Weights of a small GPT-style language model, trained from scratch on English Wikipedia.
Size: 18 layers, width 160, 4 heads of 32, MLP 640 SwiGLU, vocabulary 4096, 8.33M parameters.
Architecture: RMSNorm before and after each block, rotary positions, no biases in attention or MLP, untied embeddings.
Each number is 128 + 24 x the weight over its row's rms, rounded and kept within 0 to 255. Layers, rows and columns count from 0. The size above them is the row's rms in percent of the matrix's.

# layer 11 MLP up, 640x160, rms 0.164, rows 193-206, columns 0-79
size [103  90  98 101  99  98  93  94  89 108  83  99 100 101]
[[104 159 107 132 105  62 121  97  83 165 194 119 132 122 129 161 160 135 111 116 107 141 124 158 153 140 137  86 111 117 119  84 136 101 147 137 125 153 154 127 114 114 133  86 140 120 160 111 140 121 134 108 145  92 139  95 114  97 131  91 113 146 113 113 134 110 148 144 108 104 148 106 133  96 128 128 154 106 124 139]
 [129 161  88 117  82 117 174 142 140 141 108 117 101 100 106  89 130 113 153 106 143  95 181  97 115 133 102  98  99 127 111 154 108 130 181 125 114 113 115 145 148 128 121 108  74 132 171 159  99 113 147 129 118 107 106 152 156  94 119 128 126 109 104 171 149 107  81 144 110 157 116 116 116 155 155 133 121 142  97 145]
 [166 156 107 137 103  91 132 134 176 116 140 136 151  95 113 102 156 165 126 156 137 131 112 184 159 106 147 145 145 132 173 103 144  85 133  95 103 133 129 104 174 126 145 161 158 126 103 149 123 113 150 172 140 161 152 136 135 151 112  77 117 112  93 127  87 128 123 119 131  97 100 147 174  88 121 120 150 159 132 118]
 [147 169 159 134 172 142 117 113 145 117 178 118 148 162 139 152 151 121 128 117 131 100 153 102 148 118 140 122 101 116 177 123 155 128 105 140 171 113 123 114 166 117 123 141 171 119 161 106 104 168 144 114 128 153 116 123 154 176 120  84 148 135  90 137 104 125 167 165 114 175 123 116 159 121 118 145 124 135 115 122]
 [135 177 113  77 118 138 113 112 118 109  90 136 131 142  93 133 121 137 150 104 132 131 147 121 173 134 131 154 104 102 125 110 132 139 143 177 100  97 115 157 140 118 123 111 132 103 121 128 146  67 130 101  79 134 119 127 161 124 170 119 183 121 134 148 157  91 152 149 119 111 122 140  89 140  80 126 139  69  97 138]
 [ 98 143 145 113 124 141 110 154 133 135 155 149 133 159 118 133 182 139 115 114 107 127 112 119 141 169 100 136 141 140 101 142 152 123 129 141 148 132 131 173 111 155 134 138 130 113 137 152 159 128 166 112 164 107 134 105 154 114 114 124 129  73 152 103 113  87 110 145 131 128 135 140 148 113 127 121 158 101 131 133]
 [102  97  94 133 143 178 166 146 152 124  95 120 137 127 155 128 117 154  83 106 116  94 133  76 163 140 113 118 102 157 105 122 122 156  84 137 128 108  96 175 126  98  94  97 135 108 105  97 163 140 126 121 103 157  79 110 140 108 119 170 114 113 110  92 110 165 146 148 194  87 159 114  96 115 132 132 130 161 133 120]
 [111 117 156 100 107 114 109 166 119 144 121 101 117 117 114 145 163 114 155 101 137 120 123 100  96 120 154 148  72 116 108 121 125 104 147  99 131 134 125 127  95 128 131 126 113 105 139 156  96 122 137 137 123  61 103 115 129 112 118 132 156 165 115 114 102  94 196 111  81 147 181 122 120 162 118 156 112 112  91 132]
 [158 131 116  92 130 132 180 119 144  98  78 144 149 165 131 115 116 108 116 126  99 128 163 115 143 122 177 152 126  94  92 131 139 122 121 119 151 110 139 130 131  91 158 115 143 108 104 149 173 115 189 111 129 154 148 140 128 111  69 107  86 113  66  82 149 136 137 128 148 120 109 151 115 101 110 149 123 140 135 102]
 [124 108 144 134 101 102 141 133 160 128 166 126 107 113 157 140 111 150 143 147 137 145 105 132 114 131  96 130 133 111 107 111 152 121 164 118 180 146 156  94 132 161 118 141 153 120 128 143 101 121 135 101 159 148 183 115 126 137 163 151 124 115 110 167 102 146  97 122 113 164 129 122 148 154 124 148 127 134 134 135]
 [132  73  81 119 129 143 157 139 105 109 180 146 110 142 156 151 109 152 105 152 154  83 142 104 168 164 132 115 134 110 113 135 123 143 119 157 123 119  56 129 125 138  89 111 134 129 108 140 160 135 103 154 155 103 149 123  88 168 122 131 140 126 106 108 106 150 146 121 108 161 142 131 162 116 133 127 115 128  91 146]
 [109 122 124 142 190 151  82 157 113 151  77 121 111  59 127 140 128 150 140  68 126 121 160 104 131 133 134  64 130 127 149 105 134 153 105 168 115  98 138 153 129 160 105 140  87 143 126 129  93 129 141 149 108 142  99 122 106 118 167 118 137 118 148 147 151  88 185 151 115 119  88 112  94 162 159 125 137 176 139 144]
 [101 164 121  81 120 119 187 108 151 156 102 154 138 144 134 140 136 167 121 132 103 144 131 137 130 158 151  66 134 136 121 100 134 118 137  75 128 151 162 152 110 166 131 125 116 150 101 120 141  90 136 126 100 141 123 104 199 128 121 103 135 125 121 121 140 101 120  90 131  80 177 137 113 113 163 140 131 160 140 125]
 [ 86 109 150 153 182 130 110 114 116 149 139 147 130  96 117  91 122 149 122 145 119  91 164 103 126  91 165 175  90 125 123 114 154 151 117 124 116  87 120 157 166 118  86 149 100 101 135  93 108 133 110 110  73  73 145 104 117 164 160 145 160 140 185 134 125 111 122 139 132 113 117 119 128 165 164 114 130 107 168 140]]
# layer 11 MLP down (transposed), 640x160, rms 0.123, rows 193-205, columns 0-79
size [106  90 100  99 100 102  95  95  86 110  85 102 104]
[[124 142 131 153 101  60  97 145 114 156 134 134 144 156 102 111 116 157  94 120 111 132  94 111  71 125 126 128 160 135 146 117 139 133  84  82 159  94 153 133 124 107 117 150 112 137 111 179 130 113 145 152 182 121 172  99 137 141 135 121 156  94 160 123 165 120 116  96 100 156 179 112 147 103 116 163 141 166 151 161]
 [119 115 190 102 197 141  93 121 135 130 112 162 136 118 132 175 148 127 145 104  75 136 102 159 117 143 120 142 146 141 188 124 119  99 133 160 106  88 162 119 108 108 143 113 123 152 122  79 157 122 141 132  97 117 152 123 112 170 108 125 131 149 124 106 153 151 137 114 120 128 130 132 181 107 134 127 152 122 163 155]
 [107 144 119 113 171 107 111 164 166 156 149 133 126 134 177 133 140  78 152  99 160 163 122  90 123 122 128 153 115  85  70 111 115 123 159 152 116  94 107 150 139 141 180  98 123 139 153 148 112 118 142 132 181 117 102 130 103 120 156 185 127 118 154  99 132  94 129 147 136 154 144 122 145 130 129 128 115 128 150 138]
 [142 129 113 122 113 117 157 139 190 132 149 172 102 150 161 131 142  88  98 165 109 154 144 148 175 137 152 115 127 172 105 148 152 126 127 143 103 131 113 165 125 153 111 118 138 127 146 113 119 170  92  97  98 118 125 190 155 104 155 126 149 120 117 110 145 171 119 118 164 114 124 140 147  94  92 121 131 110 173 135]
 [123 130 138 141 140  95 152 141 125 118  98 135 157 161 137 150 154  93 111 110  93 162 181 155 124 121 130 144 146 134 122 138 130  88 164 156 124 125  99 146 157 126  83 151 148 116 131 171 141  98 154 110 110 146 143 126 101 166 162 115 114 132 127 148 125 115 168 155 170 119 125 152  85 121 126 113 143 125 134  39]
 [134 144 106 148 135 126  80 144 133 174 134 101 139 135 109 112 124  96 141 169 158 113 129 152 140 130 120 128 125  80 109  78 130 129 131 107 132 152 124 140 173 153 128 139 116 110 136 103 123 119 150 113 117 130 131 136 133 128 110 155 121 114 146 112 141  65 138 149  82 133 133 142 135 127 157 135  81 126 130 100]
 [139 134 156 115 119 128 123 120 122 121 134 117 141 121 141 158 117  86  96 153 194 167 146  98  85 162 120 142 115  94 108 112 146 137 124 122 170 126 197  93 157 108 141  64 130  99  85  99 116 130 130 128  82 139 151 173 129 131 155 129 171 108 142 138 197 107 158 125 155 112 123 118 159  86 127 144 134 156 152 113]
 [145 144 147 138  92 138 147 145 124 129 137 124 134 114 147 108 147 106 146 120 131 115 130 164 139  96 146 151 173 144 111 153 132 167 136 113 129  83 112 120 110  94 135 144 154  95 179  94 119 180 121 103 121  83 171 135 109 147 127  89 152 151 139 136 115 159 139 136 151 115 129 156 160 112 153 109 111 107  85 157]
 [131 135  94 182 140 137 172 142 123  58 159 144 118 154 109 145 137 120 150 149 143 124 127 139 128 153 119 131 105 125 102 107 161 162 122 127 136 138  94 161  95 100 103 137 112 146 147 140  94  95 106 158 142 128 122 163 149 164 124 184 169 113 164 120 157  88  74 154 126 114 161 117  89 125  85 147 134 140 152 115]
 [158  99 159 135 139 138 149 146  96 112 115  80  87 139 132 138 151 151 151 103 147 119 127 118 162 161 152 128 122 103 112  84 177 135 164 123 160 136 116  93 114 124 120 134 139 133  91 110 152 113 124 105 153 112 107 117 114 145 111 116 137 121 122 121 161 140 139 104 112 104 144 155 148 141 140 159  97 122 156  40]
 [129 145 173 154 148 114 149  90 124 104 113 137  97 100 101 131 158 134 142  95  71 145 130 172 116 118 174 141 108 122 157 116  88 153 107 103 114 168 130 119 104 143 171 146 161 130 107 107 145  82 134 109 118 111 134 110 125 164 121  82 118 130 128 104 182  75  88 119 129 102 122 135  61 137 135 125  98 128 128 154]
 [155 116 123 148 138 108 105 139 110 134  65 139 144 155 145  93 103  99 117 162 148 129 109  96 115 124 133  96 108 135 146 156 105 134 153 151 121 151 127 146 145  92 146 127 111 153 125 148 124 101 128 108 146 134 149 149 107 155 132 164 137 149 112 119 132 175  73 156 120 145 126  73 139 124 158 109 123 116 104  43]
 [ 92  92 155 114 107 159 142 175  98 123 160 131 154 125 172 150 152 110 142 100  93 112 146 158 133 134 130 139 143 155 123 109 135 104 127 139 140 119 105 128  93 134  86 115 105 178  91 107 169 124  97 194 103 160 131 125 160 128 101 114 118 144  85 140 111 123 106  95 136  96 139 102 119 142 135 136 146 118 107 103]]
# layer 11 MLP gate, 640x160, rms 0.163, rows 194-206, columns 0-79
size [ 95 107  98  96  98  95  92  88 102  91 102 101  95]
[[104 154  84 127 106 148 145 120 166 142 131  89 171 153 136 111 133 105 106 156 153 135 143  63 104 110 132  77 116 123 118 121 106 149 149 128 167 171 137 104 117 109 138 157 128 111  80 131 121 137 130 152 124 142  86 161 140 107 144 137 157 117 146 149 137 158 127 169 135 161  96 146  97 150 119 173 123 128 124 131]
 [151  92 116 122 156 127 127 142 145 128 115 127 166  90 148 130 129  88 120 102 146 180 160 117 161 102 122 184 136  67 111 115 114 104 144  99 127 125 157 152 155  85 141 133 141 116 100 127 121  94 134 136 147  85 161 143 140 128 123 117 153 120  98 108 148  93 160  96  93 173 100 128 102 185 136 144  91 125 125 113]
 [170 142  64 132 170 121 164 153 137 124 123 156 155 144 183 145 126  78 118 151 136 125 162 109 154 169 171 137 152 159 100 179 143 172 168 136 102 143  83 122 123 136 152 125 170 136 122 118 118 151 158 137 141 134 146 127 123  96 109 138 161 118 115 132 104 169 123 118 146 126 127 124 136  95 125 118  88  95 178 114]
 [125 130 170 122  71  60 152 129 157  98 162 129 141 140 105  97 135 107 119 149 116 160 133 100 138 131 133 120 110  91 118 135 122 154 118 134 141 131 136 134 105 142 115 102 171 124 106 128 154 116 125 135 129 129 181 140 132 143  79  76 116  95 149 118 115 155 137 155 160 123 139 145 142 138 105 129  70 101 195 102]
 [132 170 105 132 129 157 107 120 147 140 135 140 135  90 125  88 160 144 119  69 121  89 194 118 110 138 123  84  86 131  88 145 109 120 128 115 144 131 130 134 100 147 131 135 113 105 124 139  94 116 165 142 135 102 126 142 106 144 153 135 109  98 127  99 164 133  95 127 141 120 122  97 127 138  88 101 107 112  92 109]
 [131 144 169 118 106 148 117 128 131 130 135 100 116 129 176 114 138  77 115 179 107 156 132 140 111 108 145 138 128 154 130 120 103  67 114  92 131 130 162 101 166 166 110 110 157  87 127  86 110 121 150 138 110 122 159 166 108 124 159 125 151 134 145 128 175 104 137 119 131 111  95 143 113  86 119 137 125 135 160 118]
 [103 130  84  72 154 107 130 151 113 161 121 104 118 155 100 149 129 159 105 126 122 101 115  90 110 141 145 112  73 105 103 139 126  93 110 117 121 145 124 129 107 135 108 111 107 143  99 161 136  72 143 121 140 155 136 139 153 135 147 143 112 103 129 133 123 132 143 113 102  99 117 150 127 148  90 180 123 124 153 121]
 [127 137 100 173 150 113 149 163  91  81 190 127 113 133 103 157 144 106 154 151 172 119 140 153 115 148 111 139 100 138 127 125 119 151  96 127 147 153  84 132  83 101  87 152 130 121 148 114 103 112  93 138 145 107 135 149 136 142 137 180 176 114 180 130 146  75  87 131 136 120 153 119  96 134 107 148 129 137 149 129]
 [178 107  98  77 123 161 141 158  96 100 107  90  96 131 140 118 143 104 102 169 100 151 157 100 176 138 103 126 131  98 159 120 101 100 126 150 111 107 138 109 141 102 133 112 159  98 135 118 184 136 112 150 119 108 117 117 120 118 138 111 137 121 166 107 126 147 136  87 179 132 120 148 138 118 123 150 167  78 137 100]
 [ 82 168 129 146 142 110 111 151 123 148 154 109 139 136 131 134 168 119 146  81 125 121 154 121 101 131 115  93 136 126 157 180 147 135  89 135 120 149 120 130  93 153  78  97 138 132 166 114 131 116  79  99 126 118 125 140 111  82 129 125 119 184 138 125  95 132 147 141 138 180 104 140 134 141  90 124 110 118 129 124]
 [111 175 116 130 120 117 129  99 116 116 139 138 101 116  90  84 125 139 101 128 114 154 139 153 115  71 115 147  89 153 148 109 138  87 152  91 158 119 123 104 127 195 116 119 182 127 123 140 127 110 143 150 126 124 135 119 155 113 160 140 125 124  97 101 162  97 137 121 110 135 133 146 147  81 136 159 105 160 126 103]
 [137 123 133  59 107 118 166 106 142  97 125 155 139 125  92  98 126 106 108 138 134 135 182 112 157  92 154 147 128 102 150 115  85 136 127 117 120 141 129 135 143  98 136 156 192 116 100 160 127 117 131  78 118 133 118 119 146 139 142 131 155 141 116 120 145  91 125 135 137 131  98 132 159 129 116  95 102 157 152  96]
 [116 159 128 129 102 132 121  77  87  86 126 144 162 125 124 124 139 130 169 105 147  94 161 129 105 135 112 179 125 150 120 109 128 156 148 152 119 121 118 103 113 129 112  92 101 148 164  92 148 150 154 121 121 146 137 120 108 153 120 106 168 104 113 164 133 145  90 153  87 132 118 147 145 154  80 121 123 135 145 117]]